From a checkpoint of a small transformer trained on Wikipedia.
Size: 18 layers, width 256, MLP 704 squared ReGLU, vocabulary 3399, 22.1M parameters.
Architecture: RMSNorm before each block, untied embeddings, normalized queries and keys, local attention windows, shifted keys, gated attention, value embeddings, hashed n-gram embeddings, an embedding shortcut, learned residual scales, skips across layers, capped logits.
Each number is 128 + 24 x the weight over its row's rms, rounded and kept within 0 to 255. Layers, rows and columns count from 0. Numbers have three digits each. The size before them is the row's rms in percent of the matrix's.

# up: layer 7 MLP up, 704x256, rms 0.0961, rows 247-366, columns 0-31
# down: layer 7 MLP down (transposed), 704x256, rms 0.0926, rows 247-366, columns 0-31
# gate: layer 7 MLP gate, 704x256, rms 0.0971, rows 248-367, columns 0-31
up247 102:152106173095123130133107097112149100120164142086134128201085100110145099141146155145149167098119
down247 098:107132141129114119124148114118110154110114109095124157148131103109126167118142136106124103137131
gate248 096:129073134121142126147165128127131125125117120130155120105115105109112150094152139114181097106130
up248 097:106150140130122139105143151142101117136114173126140149129163135137132111082109125133106129110170
down248 097:107158101114097169113103128076137152139140101090120050156158142157129131125128100159141120178108
gate249 093:134070117151142150113113168136166119103134119171115166100127144112139080145124138134133126067119
up249 096:124069131111140168111132116158147141107127115136124170119135134141121122158134127150113127118117
down249 100:111138154076112145109099121162142132119114138147125163119129104082100134138121116129152119091101
gate250 090:127144113118099123106188122130104115096110128083141131111133124116104116115129107126126101119122
up250 091:105113133124104109126121132137108073106089124128140145139114111132144117113111118094193094119096
down250 097:074159159119146098105152097150117124137123151145175119119149138134120118149115150107120115132146
gate251 100:158045156130124102147139121131152140105126126097125104149119090150156105150142123113100148121083
up251 100:138122119108129104095108166164139097112154122132138124110133134100139133141131097126136160160177
down251 101:141122071123145135125117187105103133154153156103117124044123152115139112148127119133139127187108
gate252 102:086137116102079139106136136130133120098124122114137144146140097105155135139198102140171136182139
up252 102:148147129128112162125144150100138116110129130133104159135148150116157158121120144143167103134113
down252 104:159135125122124173153126142120120131103132138162073165164162134093141145112152126151123112142121
gate253 094:131144137143119179089159161150165155105129129120132110130127134101153129138126113154127107106095
up253 094:129121139124149107079117121140143108162092127098114076136125110149104133109140108152117150131091
down253 095:121193116147143125075127141148094169118103121109089106107072105116146104144102125151121126138097
gate254 100:130063124125096130147130094142162162136105092142100127109112150120175152112153163112118111130125
up254 100:135122114140101099154139118132116100146136100106127136093096127107124148100112158136103132084098
down254 101:125096109141129116169108096142137179135138128131106134148084125145151129129114151085107108105136
gate255 103:166108142196136096130135129129149176096148140108133119093164135152093176133134142126170110145122
up255 098:097159154110137129094110135098098078127095114115063158114130163122162145124130121102098152131141
down255 099:085134175128138139111146105136188117134125112128105142118112117132144100145101092115105080104148
gate256 095:131093134175103140134136133132147129111098128113145127109148101149154113156114097159137107137095
up256 093:123148141096147129146092115131100104145160141136122095134113104146110115126141121089114167121130
down256 099:114111114151148129135080152123151158120136132114136146154164158114108161120096165125146138128141
gate257 102:075071123101152136138126152128145144134158089159143121107144142139080140154124165138138135105143
up257 103:147164136142125095131142143166087116153120141100103136141127124124161120149118101127133114133120
down257 102:166160069139125128141115124105128112108120149073118106154104167106149170154112096162113117176101
gate258 108:141138122203080156160145165121130110176104118128106141088098113118139077108143102167140106086088
up258 103:117140151090112126106086095113103133116124113136094119144160143101147128141077111147100096152110
down258 106:112152122147110080132094136115110139122140112094158098165146116169141097165147149159110118148139
gate259 098:136106133116135130155142130131147117171113129150148126110128134155037125126120154161149183153082
up259 099:138137121099124119168134110123102129100103140146128138129131096129151109070124105108124079120113
down259 099:122098125146135091161122097149083129106149128130115108145080069119162149130169112112133102129129
gate260 102:126083108100099092145142159101113121137122112134159106121073166119134141141118159149136170122099
up260 102:139113181155116122091109133101145133088137123142125151117130124112159138160130150116145098115110
down260 102:146111151188139118128134123114162124128142117131141149144106111134118094124118114087099159144161
gate261 096:139090131156081117162138141128151115118133097089135099112126078134142133115154148126099118150126
up261 096:130174132156112088124143147121124142138180169119097146142123141119123147131100121084141133134100
down261 096:113149152147115140137184125106131135118150121111132179095127153129095117130109117126155090137089
gate262 093:137132126105149153100129101087125148127113139128124158124161095159116097122155135083120130154124
up262 096:146122130158127168127123111177133135105146096136089142098130089167118121112151129102127102119141
down262 095:150180101099090129135124104092121117148138115126122070125081155155173183139147079111144138155176
gate263 098:113078107143088128182131133120112125139137133112143121151117102152101123095162109156100156100110
up263 099:119184118139145132091114145144148109138100202111141126104163140104127127173110131117139115129147
down263 101:163101109121144134110157182178170167152135141152159126113178152108143114121116174125158143145119
gate264 103:153114104101096123134101121159170119115117100156171116058127112109136149122118087115099142149113
up264 104:125085089118134122192181131090124173159152146106088116119151114136078096114113155091160114125104
down264 103:132131092139146176143115094128112149126121138085152122117124132136120120125143151106140145149093
gate265 105:174127167147107165146092149137166151147100120148132127115153124109139098098119113090138130163097
up265 103:113120124141135100094142134141125093172168088140148138096160120075147110121146130150110128151106
down265 103:140133135138110105130164164102080100161114093080103135151147152111134127103147094139121112113104
gate266 100:171094144127135154092139135168145133120119119112104103108124116127103132157164122109158162114093
up266 101:148146110094119135144137148100164150126168146124171148118150140168139151112112173182150145136159
down266 100:131148120119068149170104149099159133094168116162149164146109118174159140103075099151147129129139
gate267 099:111134124164107150150113159146140089123172124135136113103138077140138148158153131153117150096118
up267 099:148128109089147109101137148096139154161138144128114131154112143127117114106111109126090128133150
down267 105:116135148103128127112109125170094124166156144113077111118100141144162127147121107116160124123154
gate268 100:102137122113070130135135129164148138101149117169131133088129115118163101129130157110149124166124
up268 099:187111137133102121119114127093112114155101101128143117146150137163147161132140130110113109123159
down268 100:149127151103091131138117102110136137109148119148091147116141138123117141143142159135130079128162
gate269 102:120095107153122127147101100171098121153133072143116138162139119092118118131149090111139145114139
up269 099:121161099152150139169099130192118089146117125137126145091125146149088134093142141089125136114132
down269 099:132133124120123162140110136136139127127116154106142127094085174132077111114156153137151147141135
gate270 099:112100153145116131147141114127158174119128126128120098113102142141118134113148100163151181096094
up270 099:110096101117162128130102134128145101125113123115171126137144121128142132119118129155110133108146
down270 098:131102115142150195111120162134097131129122120112148132149144151136132147090134168123101100063153
gate271 091:133162108116105183137154104131142121093129153107151125111141139166092129142101171131116130138154
up271 096:135160133173138147112158137140145103117113139132107117122137117095132112144122160146212099151133
down271 093:131086140082150105118121109096112144112116140123107136107156122100125107110121088104087148141116
gate272 096:089117119159064069169125181135133134093101145130111132171128135157083132147158127124112129104086
up272 097:119137145083125107147107138136122142116148130111160160111140135088115059162160134163102142133118
down272 097:107133119146140122151113078143132145123130132121139115122146153086122146170155133138138152172150
gate273 098:129093121101112119097111155121171110134092102133106132094095127175103071152108139114116072140137
up273 099:102136136151116126090128146139138154125156168129177122130128137118168118159119162122088133156152
down273 099:100143146153156134132112147182113139153164105114176116144102159110122097147126128132120174113151
gate274 102:167165118120136108188176137133104121096176129132104136107128133176117122154143143106160125137121
up274 103:147142160107152150147146129155141130165138130122155117123130121152107105142154102132159130157096
down274 104:173149128136109119168147135096147126131102110148135135079154138132097136119142192110107096113107
gate275 099:146099125134138125155125116120097121141137130139107147123149141122110091075148112146111145139109
up275 100:144151118172138148174156108166122103121101114159151157155147122114151065137041117080115171129130
down275 098:123130104119122158078118139173149135138138121089174103137132145115161163186109115058145108118186
gate276 111:099128157104125111126091126164127102115147123116145117155149107159143165129141103130131086089110
up276 106:112165093150195110088151109095140148129130113165156115138149123139125110144109143110154135126144
down276 106:127121136140107156126142113175138157129156123123153089083105094147135073172112132117178115099157
gate277 101:110122133160110127159098104119154065135129134145128135148141109161136108084126129129098129113150
up277 102:165120114105152159102138159126098199084146115099134113115109118109140159156113099139150128132103
down277 096:108148126101112116097149163111107152130109120125122165144107122094110201111171166084114131145086
gate278 095:150136153184131123165132135113157140144146097150084153094099085137149082121132147146157165130138
up278 096:146140101169127142171110131131154130196123142114127164143044080139148110148142112142138174105126
down278 093:111139124060092157094134130106168108103113175079159113116115109093135154110138109145103149122157
gate279 109:107144149123166107133117116142122131104117114135172134115119122120147124113183118112166144120088
up279 108:144136142080152102118122086118100122150134128148157186074104116130125153122118117118138126103098
down279 105:108103192108132077146087162097128086129138102132148125103088132136114145175129122102155115125147
gate280 109:115111132099101177144124121145134108145139127125120102155069118139142102115159148173133182096102
up280 107:179128097067097126153147116136168150075153129125147144173102142125122134120138125155129119163138
down280 105:141084166131114161152144152171114145133106092122132154177130154153149142178167135143083138124129
gate281 101:103094098136119100176153121143149113121132098162155135133116128133136119124141144127085127110100
up281 102:139137120144144092133137156122114151186127150117142132106177147115088102100115164091133127137102
down281 101:136104156109168090120114151150136145154123143174108130135167120155115163153136121117101102099106
gate282 093:125092110151090130177139172077167120116148170130112097163123134130117150127125081133130180108088
up282 094:127077139163138118134138164121121096138121101137164104171123147133108145112141093125131157105119
down282 099:119097128146130124123148133146132159123123150139155142133138099140112159136116098130111135144156
gate283 104:142117095147113103113149143141154109128103135127124125118150120155141103172144151140138138163135
up283 103:128137092179131152139132142155121133110135133110108151134087139134130063135113113103182142140106
down283 102:156132093117165088108128121149109124102141136117138146106113132139130135167139081133140164168084
gate284 096:145140137163070132169122131121145134154165151144152101119124084119101120118130071163114144100139
up284 096:115112152136095136145120120137151152130144154146101123121097126123103124119173067158146196130085
down284 101:122121134098122151153146092146147134170171122145110115137121110162128114144137097135112162124115
gate285 104:138133090089085110152134124134071140144123134114127170105096113129139130122137091169157089135094
up285 102:114063165135099089137170104101195156113170156103123115141110137150107161137130156110131122138139
down285 103:138070102158076108134165146115128190177120147094140170158128120126128108103096097162096110119126
gate286 105:131132121122094085180145154114149145131127121153135129129150109129145165088153083180146162093116
up286 103:116172130115116172092130105162173084118125178128139077130151097165135182116167134129100108102085
down286 103:138146137144147153115143136163164100128116092145149133141111133131125179141099111118122112139162
gate287 098:108135140138118071123141151138149105156131126124098111124130139137157139121129124166108127097100
up287 099:151110143107128120129142130137150167138173079152125124147122119154161140105115166122099170125120
down287 097:108127094121109161169146180118079121114118120109195171133140137146148129117165120155146109141101
gate288 092:173108154108108152106145131090126120131138153147142093151140115129140148072103116125122163153090
up288 095:175106165139155130147144106116091116131119153108137129117136121124143138079129138094116200130099
down288 098:171113139148148169131145110131103146184162129123112119116099146159108144123152097108124171157143
gate289 089:155086146106066135135097126067164111101134122138126098154114106172141132131140135151146091145138
up289 093:091199099141168156064175120152085148142094138085111113085137173144114116184120149135131118122162
down289 092:088157128107155126134190126133095118121145126140085162134156156124157138157112117156129102124096
gate290 105:092147105115132136122137154114114154106145162124128099114151118167096153115162106152145120146120
up290 103:131108103161116140141127095152148095160118101134111106147093097085153109170121136157127108135136
down290 107:124103112130118120100128100124135132126139118158145096147148141095160105174153139097150134123153
gate291 090:128155137123091115123153138109125132136145106122096093131141145166084118150161139156155129159073
up291 092:130082093116123097115137146145187101098086143139117194096110131157081146100137142079109110121148
down291 092:137135149103138112118158108135111093124154111129084129120120161126147106102131080098113076137130
gate292 093:140116170138144150082077136163141151112123104156132130116145124131120134150137132114104120125121
up292 094:146128135156110162101132137139186134130136104127126097163105092117157155123102127151138148120102
down292 095:117096154155127141159149118145102109127153119160095136145101116123133124118113134142112124134153
gate293 097:126112149099134100100112107151160159150129108162095126117121141081085113113115163126115150181113
up293 096:170126097110134120135111124150141144165093117133107153090082147112123112122133134112137149139104
down293 098:089135112136146103119119152148171156170136112143112116126133142076131154179137178136143110108176
gate294 103:122092103134097125133136146150209080140135105141137134143138094137108137095136087120121167124110
up294 102:144122145115106140122130187159144135121119167073144135117177100119109112117141106108120150138133
down294 104:115114139097132114138130154120124158152112140117124138147096183118103108092113130098125142110094
gate295 101:120131117115111113173139140144155098136125099159139140131088110141135160173134140097137125115123
up295 099:184148111140087107174096127089099143163106124154131156140129099100103126106130157116120144108123
down295 101:131163166195155137110116148134115119089125127143132171109152123118169118124132118122082134130145
gate296 096:178111100170125100138151128087120136136107123162161149118146132141137112088122160161122110150128
up296 097:090144131093133127108115085145163141101113126090132132136105159095127139200147103164137091139117
down296 096:099133114136131141102116124139122163140129112126120142123126157087087122110145127089159102099132
gate297 101:114111076158109086099143135128140109131115126112107113125096120182108103150153150100145116133094
up297 100:140127188140154140110121081139115138116152123122139129143114125135167159130156131118116111132132
down297 101:133107159136095152120144119138152119134165111160118162113130076126171143129169140102156153105188
gate298 098:124110109102145110128122086151169129168130127153139123101093127119161101101102151123165147123141
up298 098:178168141168155108174082121089157119077119136135139109123132117105127138104134124148131151126162
down298 097:081160147099137154128139131117112126109101087101134108162147153125134102146150165123136088103156
gate299 097:122123133116124100148131174105112150163168138144120098125157135148099101100128115140147132112147
up299 101:152115091138153156166124152109163173141165134145113156128167159156131144132165124157164139174116
down299 101:144156107088165099093133124091150129144175166127095117132127115121131158118111115209150126088145
gate300 101:109096108104088153121124112144153132100111091115118150132137134170138132125122137142123095130123
up300 102:175158121112175126112160125131137161144157164124154100178147152130177132112128122120178187142152
down300 104:122119140127122088143162153123152130104098144156153139136173139151142109142102092088146155128119
gate301 106:138090097133147147091133131146121146129143137119129143137109115132103140125172140137133128153128
up301 105:154148172180160126143112084151110131132139133144090106132132112129169106114089101103116138135149
down301 099:111076130157158141140073114143118127120129163117109133169120138146117131130108087138120153169119
gate302 108:144122101126115047131125099126151137187094127121158120087111141109120128154131118192132120154111
up302 106:120131127102178140159137150135168137091132110154108109099131132088104102112118146154157148140118
down302 105:109148148073080127113132143140149090116126138104112139110097149116133098120093114177139141127159
gate303 092:111108140108121154097152118116172112092098121168171116137127112141118127075151163148189093130126
up303 094:109117170133161098149127113151164094118128129091161129150117158160152169138148118124144110117146
down303 096:152112132128139135101133125113195116111114181144119110150138140152151135150104105116133140130128
gate304 099:145147132164115096176099158136148079138086161089105145181097119143154127131148109115140126103090
up304 102:114153169116120114179134135124142123124159180120080122142123150163147101124119090106130118124151
down304 099:130169146120139125158122156170137117119144162123101147126130138124132106127127162136113100138128
gate305 101:163130135099113093175124143086148148083093078105127162143075125129134119099068163169115139134105
up305 103:119152151134098120129119152111113113144111080124116140144119107122117097158143147118168112110124
down305 101:085126140141153106119103157129078164140117168105108153157119099114113110142164119120129147123137
gate306 097:135143096143067103156140207143110102130159126092117130142139143123110102133128140121167123139123
up306 097:162153139109150113154084107119127145124124165157123126128113092118155119177123115108113143137160
down306 098:085151091112141138124118084107118151104095084162180113146124112129135117148165104123100128175131
gate307 104:113145151144106110140136139122149128123151097116145104162101127148094121107123174088130156105116
up307 103:127119058140107106173108106140135129106156157130142149116090155139138102129179120148132122140130
down307 105:135168112144128113137139110092157075118111149121118104108092113152139091063165139110096132149105
gate308 108:117154120168108132162099101124107107102143100100143153093104129131096180165104153108129155079102
up308 108:132139100144116152140104104131141100093157106124141119121111124128099166142123136143170150091110
down308 111:124162124167140125143105114105172115117123158129164132095123137122104161164104148136132155125109
gate309 111:102102139142157111131107152173112138127095122126156128143137133055113142121094124134142115122107
up309 106:123100133148125137088117100144151089126124084165134126127122105107104145149104109106102122109148
down309 110:100111120123124113118132111150119089129094125137180128119101134100124090174125109114101127121098
gate310 102:146094102140122088145153104118118094151130109099083093130093117154141147120175145168124139126092
up310 102:133144157095155147063138077150126126122149167146117142125183114137138096123092125121142118126154
down310 102:127108140090141162139124147107138149096146104120190114112117094109138151164133128113145104083138
gate311 105:106114120139119135155116176121118103132153096147138136173131096132109121124108200123069162168101
up311 108:150156138147090162153139143140127114113143132099141134123115136129122143096120144086108160140105
down311 105:174133118157112146151142147130151113111101138176126159127166126113110133099092160130116166125115
gate312 109:141155127097122100148114125187122115110108143092152112130109120147100134142137151145143134178110
up312 109:169132115121125107108160135129140172140106128126153127124128143124127117149110097121133095100148
down312 104:110108131099114135104137094120124186154140156119166089134128146139162093143121097119110118132149
gate313 100:145097084143137167116163123130184125144139073118138093150126106174067140169129134157150090107109
up313 100:128147128088180133112137115067161148095132135096126147108135116076105161111149140119153150143139
down313 099:114153121116130172086153094106140142139140095101154169145130072115150128122113098117142148185114
gate314 102:115082137144101117140136096143130137133150097136143149154131065187099140135173096149113078153143
up314 102:109174144114165111142111165102151122117134180132146097121133188117137123113068165111126146110137
down314 110:131125124115143124136126171163165106095087175084158135134079155151127152120102143147150143136101
gate315 097:115154158152121169122124151134171120136120074136110118117106131125117105119105129115147112071125
up315 098:131109123130158114141138075142108163134145142130137174140161156124130177119101125125111150150165
down315 099:140035090130128097118126118111155109107154143137123155137145082172142128165120132172118125164089
gate316 099:122125153107117165152169150125111102123104109132168173129190158114126117119155082144114131095130
up316 099:140136133110138115081123060131114144191146118131064122070118123150150145085149133129080130155129
down316 101:119129170151077136081149095106121063124158146120118091134126119137077144113104145132138119120124
gate317 103:159087080115133076141118143117133114150147111169097101137100124140108099114122172163150096099090
up317 104:114112161136136177125156137106159133134186141143124122135138145146137113109137096124111146112124
down317 106:133114146132120138151135102121119155095123160124104130107095112158180144141109145098124123140156
gate318 110:081116144147099121098147180111137138135126129112128106158097144164106138129140142109145101081116
up318 107:159176118139125105131151133145129135144131123103086116145111157133132162161158119134140126125143
down318 105:116165131102154137137166137114088167139115094113101092145139134180109118128152128152129143082145
gate319 100:112134094146097169103147112111137138151128157150162081113120124129105135140138094148115136096119
up319 102:138133101125134100119137118100150122054125118176132147126130138109137113111136174157117102156137
down319 102:090110117106149109127120113154133106132146110166109099124177151128099149094127169133117117116120
gate320 094:163109082155148135114129147155156130121133082157157123128084134151113093081094116128099089166162
up320 093:106112138155180122149104161126091165121076128125135122155155129122100120094142141115078161144110
down320 094:118104147138131136151132164110132154163144159129162117137115171142167170098135140101128170107115
gate321 106:113137127161104135138141104111149146144150155135106104150136139140149156157146125117126098115110
up321 105:114099143110170129083126141155141114097149120157180143148110116087128119124135127119102158157140
down321 107:128128116119130127087148119165100091098101157114150125126122124114135159124127111111131121105174
gate322 102:135103159137077154080145146128154097147121130135101144130134132162149117135142119114144121126106
up322 102:101116110113145139152111106107130166120147094133128119134135118139124146104117170135113130109162
down322 099:167161083123136155128110138130103155133163093119108125108165110149158157145139122094139167121152
gate323 103:139095127158109143151124104097115138137146123082131125156119120127139091120160141114115106161119
up323 101:147093145113132134147122115115158159105153103151103142140114143115116127139119134133110144123189
down323 102:099108162071114110125142120099115155130132134186149137095088140099114140144144130156124139105106
gate324 101:114117110111124157162159118118128128106076128113183144106140125146090161128136169124147097046137
up324 098:142126137154098131146165168136130106160106147130130126132138115132123113139108115130131106118137
down324 098:154180129118124155108120125181125121114112134110104076172123116149142153143155081091108131144159
gate325 095:147115150134111134144113133151139100167154129108113146120110088136124086130114151150211138128154
up325 097:181124158122166098109150097119117136108150131120118130166181133125107145144142157076140125136146
down325 098:175106156138136082147135123172121131136109166121152139093105155103165161150101120151096136115115
gate326 095:176108136167134090140113139127154104106166126105131141108121144138091092132116093089109098127129
up326 098:111162137135098111158136116171151151116126132118150085138170105146175102111148116104148138123131
down326 097:137160077122111139127160107124089161100114159124160141169117128129142077103101120120127106079119
gate327 101:105140118153139164141101141142180136111173123102189119157142120124135119098120126117172091122123
up327 101:156113130109115143136119144177136118103076132143106138120085129082122124147124135152149097150106
down327 101:158136161106143138169136146168122091131102105140109139160120126142129145153097147149141122119104
gate328 098:140138133134098119131124148130119141148124158130116140111088122129138125103136156133118141137093
up328 099:101117129136134131144088161113121147139148111164190082133106104135115137128108179111117099141128
down328 099:102149119165132141132110157120113141112147132139126110101128095146133140114150144107140103120133
gate329 101:110125130088104141147144151156143134135100081128146065116124119120148126159141146102118108141122
up329 102:106155091184111122117132087107122099139113125119113134136119145089156133149131115162114181085109
down329 102:104146114148129113120133138102131103113089136129127141124117130120109133127146098171090126157104
gate330 096:134099111136077091098095154130153134133114117143190094125114115117150116151142120103086150114096
up330 094:108146111180146122134128113120119167170164165137158144103145124152125113127108144160138139163134
down330 098:159107167144169138136076150144084109180158091130169106155109104146099138166120119105128159156076
gate331 091:132077127158141111153118132151091157162119104145150127125149114144125132124074113113109163099150
up331 094:171105130165163086155127134114096152123142134138111132121139122098129085125109115111102166134117
down331 089:144149110103151162099140171119141106137125129125152126148070107146139134140110129133144101097209
gate332 101:131113145136138079133071120143138122186129143107128158122130085144155124127109154142135143134108
up332 103:147140121139136109123110086158133103099138147153126121139142130104159144133117153133071128107130
down332 100:100150157150144119144149117146130149108146119131116097113094142122138174105167077173116119130113
gate333 094:184093107138104103134114114097177134124147130110135104111133156160129130146164116120133107075118
up333 095:107107097146114100141178114093114124120134117109149088113145103102097100104104155117133130144106
down333 096:143147136130109131101157114097100085094124112133137187125149124100145137116112124113133131122105
gate334 099:091131110130093137128111159085115103136087100132151119075174112173101137134134134125117085153139
up334 099:110093137134137079118142134174125125153154120124146152154139155078130175107087121124095117105136
down334 096:144087134157138102185111145175133105116142126090156147148142137134176145117157156135099164141134
gate335 100:104116090105100136150112121108159158114143164129166140110094164137115151142145105149120113100119
up335 099:122169101111094121106106129101177166162122116118145137144094111171140146104131140134106147112132
down335 099:145202170105103127111145100135193144141092126168132106086107117111167117105114140151124110098176
gate336 107:104119133159089183111147147124161139116090102146114109134145113143114089202167109123138145132144
up336 104:137117112133097143122139126152107147098069102118137148134127104168064096139137117157112122085134
down336 108:116137119156144117106167110109132153141109128160148156111125146099093115133117104134124124160095
gate337 098:106109122154152113139145122136121118153134108099131156118123131111130102133126114124112135156107
up337 100:132120136134152119140143130113171121132126099102147185108142121096116101135114116081156100143118
down337 095:122121104121115124106119119091125110153118139081102153085114114133120179116139106135094091128109
gate338 101:138129114119114149161124126117166129111147115139079098120132118144102147119123133158139108175138
up338 098:111102114137101159185133126119152131124157116121093101117135126124114126144132146161129128133118
down338 100:131172144168136125167170109142101134111150116138134110105158163115158106117132142133130099145114
gate339 105:123136139153061142105120111143108113117113134125159111155127136126123142110120128119162102151118
up339 104:141120138158135093112124118119103137099101074141125106174106120112148143183110107137161168090107
down339 104:138106103134113126169120125167100130129084098151155115137157169152145104198109102153143176122169
gate340 109:091096109102088114106116143140136148160136103146118113130101147076132106134146116134127147160089
up340 104:102104144139142113154140132134129079081121131165114113144142168134128149136154146137115165152166
down340 106:103114177125129131155149128112132040106114128100102109126137126129108115098166084151118112121111
gate341 109:070090130126102147094140165114087150151106144120169133137114138134086106116132119131147123114108
up341 107:137115157114134125129107126168171146092119130122102144129128111085112172092120117141109117114118
down341 107:141123156121153139156130129120109128139122128151112124087104167127114153114144070122151111119113
gate342 095:138131115155106149134129187134106137135133106161122127093115110122121113135124138118127137105122
up342 096:147126156151122150132140162108124139141137088111111159089158118112128149109138102113132162082131
down342 092:117155135089130146071109088114128089112154121121117095132163113110144136107124112118153131125149
gate343 103:153105101134161166128154157128128131094106127131080126125091118164158160157135146122103138127107
up343 103:139188122147130091110131113136082086131199136106150148124149142129152107154154134117133167099141
down343 102:142139144168158165159159127146141156142153159119144102108154113117120131116135143118133152136128
gate344 085:108085131119124106165121122147134178136137146138161114121122135140166125169122097119140157141077
up344 088:108124150150103139150131094148164141137096140135115117095107111134175165146093102161164125119078
down344 091:076161137141120136155147096103152158118083156136150137143125181115127181148144125121133142150103
gate345 100:109100130128130104145135132154096138123129121114092089122050070096123100143127128106093115116113
up345 100:145180118153131113147129152126162140120130110142139125097162126126096170141127162114110117160155
down345 099:125131157130081134164149149144162139132088153142107164104147117151149136089086119139125123119143
gate346 095:123070141114105133190140127131136111122125135159128153137106119153132108104125107148114142103110
up346 095:129080143088118138153126127126144125102123135169133162139120116142133109100123118143116132112128
down346 102:105105171095153165143139122153167104081099117159100141144143167117125112105092156146134121155119
gate347 093:146075122130085150161133163159153123147135127089140122160058101123150096131112125128131171122106
up347 093:114176114157158126100132126097094143159133138161084134076177148129117158087157139100083138111119
down347 095:104105132175161131154101134160066097164140117164154127136166111131111112137171151103101145092066
gate348 091:090164133141110150097079107099121148125139126158113111099137111172121098076164137168110124153116
up348 093:106136156109092122120095116122103102132059091125103131073158110110104158136167126121160103123101
down348 094:099135132129135133130115101158112133147172093132135164132138142077171132118139123129137113088106
gate349 100:108123172117063115107164146121141093140128184150126139103156125136120121111113138115109132105096
up349 100:099118143105083071103169111121163127165084156150142114112147156155116143120128142121124121158130
down349 098:137148139130119058085167138138115106124146119167161125093076114149152132114114129135182144144134
gate350 100:133139140147065144129151149130182121099165152096146126121136110154112113152134134135143140099114
up350 100:141144150091144145182091114107140156149124171151168087137168122131158162092096114121126161129147
down350 099:132121105116124139143149104093154136097120095181111123101068103129108118123097145116132161158137
gate351 104:129105130156130131123098130186145134103139109113135096135075099145115139127141125107116139181115
up351 101:102125134104139129165102123118085119176171129093149113165101115117109090087160144107124159091131
down351 102:133147126111134106124069103092108068105143133114136087166106101152126117132118110078096131093090
gate352 104:107077135096125138155137142125159116094106148123112074075110118148108140119174130171140138132133
up352 103:117143142111097099153088138102155114108140136127176095166130126103168074097152100125084127121153
down352 102:139123154125139114127129090146162116125118146180166140160131151105110102131136108120089132119166
gate353 100:095120100086120115181135145124128139139115118126101140064140111127105111148119111147123116114119
up353 098:128132133163138154205144157129148147139161111140115136124108144116134143102100106157115131159154
down353 100:123170123109129123178130169079124116127132117129120126100107137103116108148131141122105098164123
gate354 107:140089142134125110121124130121168144182087122112160130141119123103113142156133115178155111122126
up354 107:115141134117153131118097107132115139090160122110065156124156151164160125123125121120126122132115
down354 107:118129099092109103119137149147150136108160124133085147094103132141135147125152089153137152126130
gate355 098:042120093136158159119153129145107140129162147084161123135112126139123131094154125079130107120075
up355 099:147140139093079123119132135135152132127131182093127134103138143132137109139116158123132125132139
down355 098:102101124130104155183129151128110154147134155119112114096119120127131082116125114117143127134107
gate356 106:140126136156142115113165110078134167115148173170126129095137138155150161136156157118137142120126
up356 105:147143124063165098124120147086111085132130113108096125120144118087166112138123113146141122123121
down356 103:126110114113147126147065128097134119148124105097143120113119140062102116164132072121117104098154
gate357 098:153050110145134144119133115144180118132090132097159132169108121112101117092109136125131144168122
up357 098:115150153098103130121098126149142100125126111186107120147124132144103148143136125114139170111144
down357 100:113159135124101129119152120105102117091099097162090170107127133149110099159159115130150086100160
gate358 096:119172120109100144172110142111157126118107140130131116152127099137132142150169114110104158148075
up358 097:104109182105137118102149109093136092141098113131119141108113115119116107129089147116128110110119
down358 101:148070171122137130116140153110131165148139099102124117103142137085145097157104134159156097084123
gate359 107:139121119141136166141137122129104141085090111125082112115148103118110099114108108097117134115116
up359 105:123181092136120112122180121114128115135160141134142122137091104106132087172165145138132170126117
down359 103:119125113140171162117136111146134090141129128174139124127129106099126101152099165158117166107105
gate360 103:128150139114110132082174136126149051121139134109128086152105134124133108158173166119160104092115
up360 102:121097128106147150183077118109114122146112194173147170122101159104129142119139123088080159124126
down360 098:101096116156126132118105100088096133181134132159133131123122131089161125154159154131109125130139
gate361 108:151103109144086147108109131107167163154133120108142111148135146144105130121109122172133097116116
up361 105:093137130122140136145183101114139148133125132085094106141167137151174140087138124097112130148117
down361 103:110098152146110149080148147129080112103121109092140137139147106140124172112119157110097127192110
gate362 106:080152138141142132123152163145123160130115131135146141157144119108129095142143141098161141174128
up362 105:100144132116129134144172129150139125115105135135141140108168122134118090156122134129124148113138
down362 102:119123135096149126121132141126171134100127149153102142100159142119114088132130107106083126083098
gate363 109:134101093148111115153100141141090115107149135086166129139127117101164164167139135131112140132107
up363 105:122151152136120141096164120120163166143102099142099122129148123112095092089158126155152152129177
down363 105:166137091144099153106159129107130156140111127136092158151109154136114097122104154173163112133134
gate364 105:099114121106112104147129115116131165113090147085126159146125109141134107148153107194104142141127
up364 103:142112173125114134139150131169137094127135120096119138097121128101103137078159141113141142147117
down364 104:157127123154137137143103127156170139125116127100100139115127148105085136142142148116098128108101
gate365 105:103126106126137131142127164153154090131106100113166091151151138146154133109147155133174102141144
up365 105:153136138144152122102095117140084149170134159103143155126084127128111167130111144131134121082113
down365 107:138155106137100132110085114153117134156122185098119174084091110129123149106110149138121114136106
gate366 106:155105101096105129124128176125164164167136111114170099113075105142090158178170121138098121117096
up366 103:115152116140134107123099101145108099095124127155128127131175120127141145107120150119104126094144
down366 104:115141114163110066153138134169129096070112136146128113130169151111149143123115124133143114141147
gate367 103:106130118132112156105134132142114157131086145138153109119148115191135112148115097139135151099109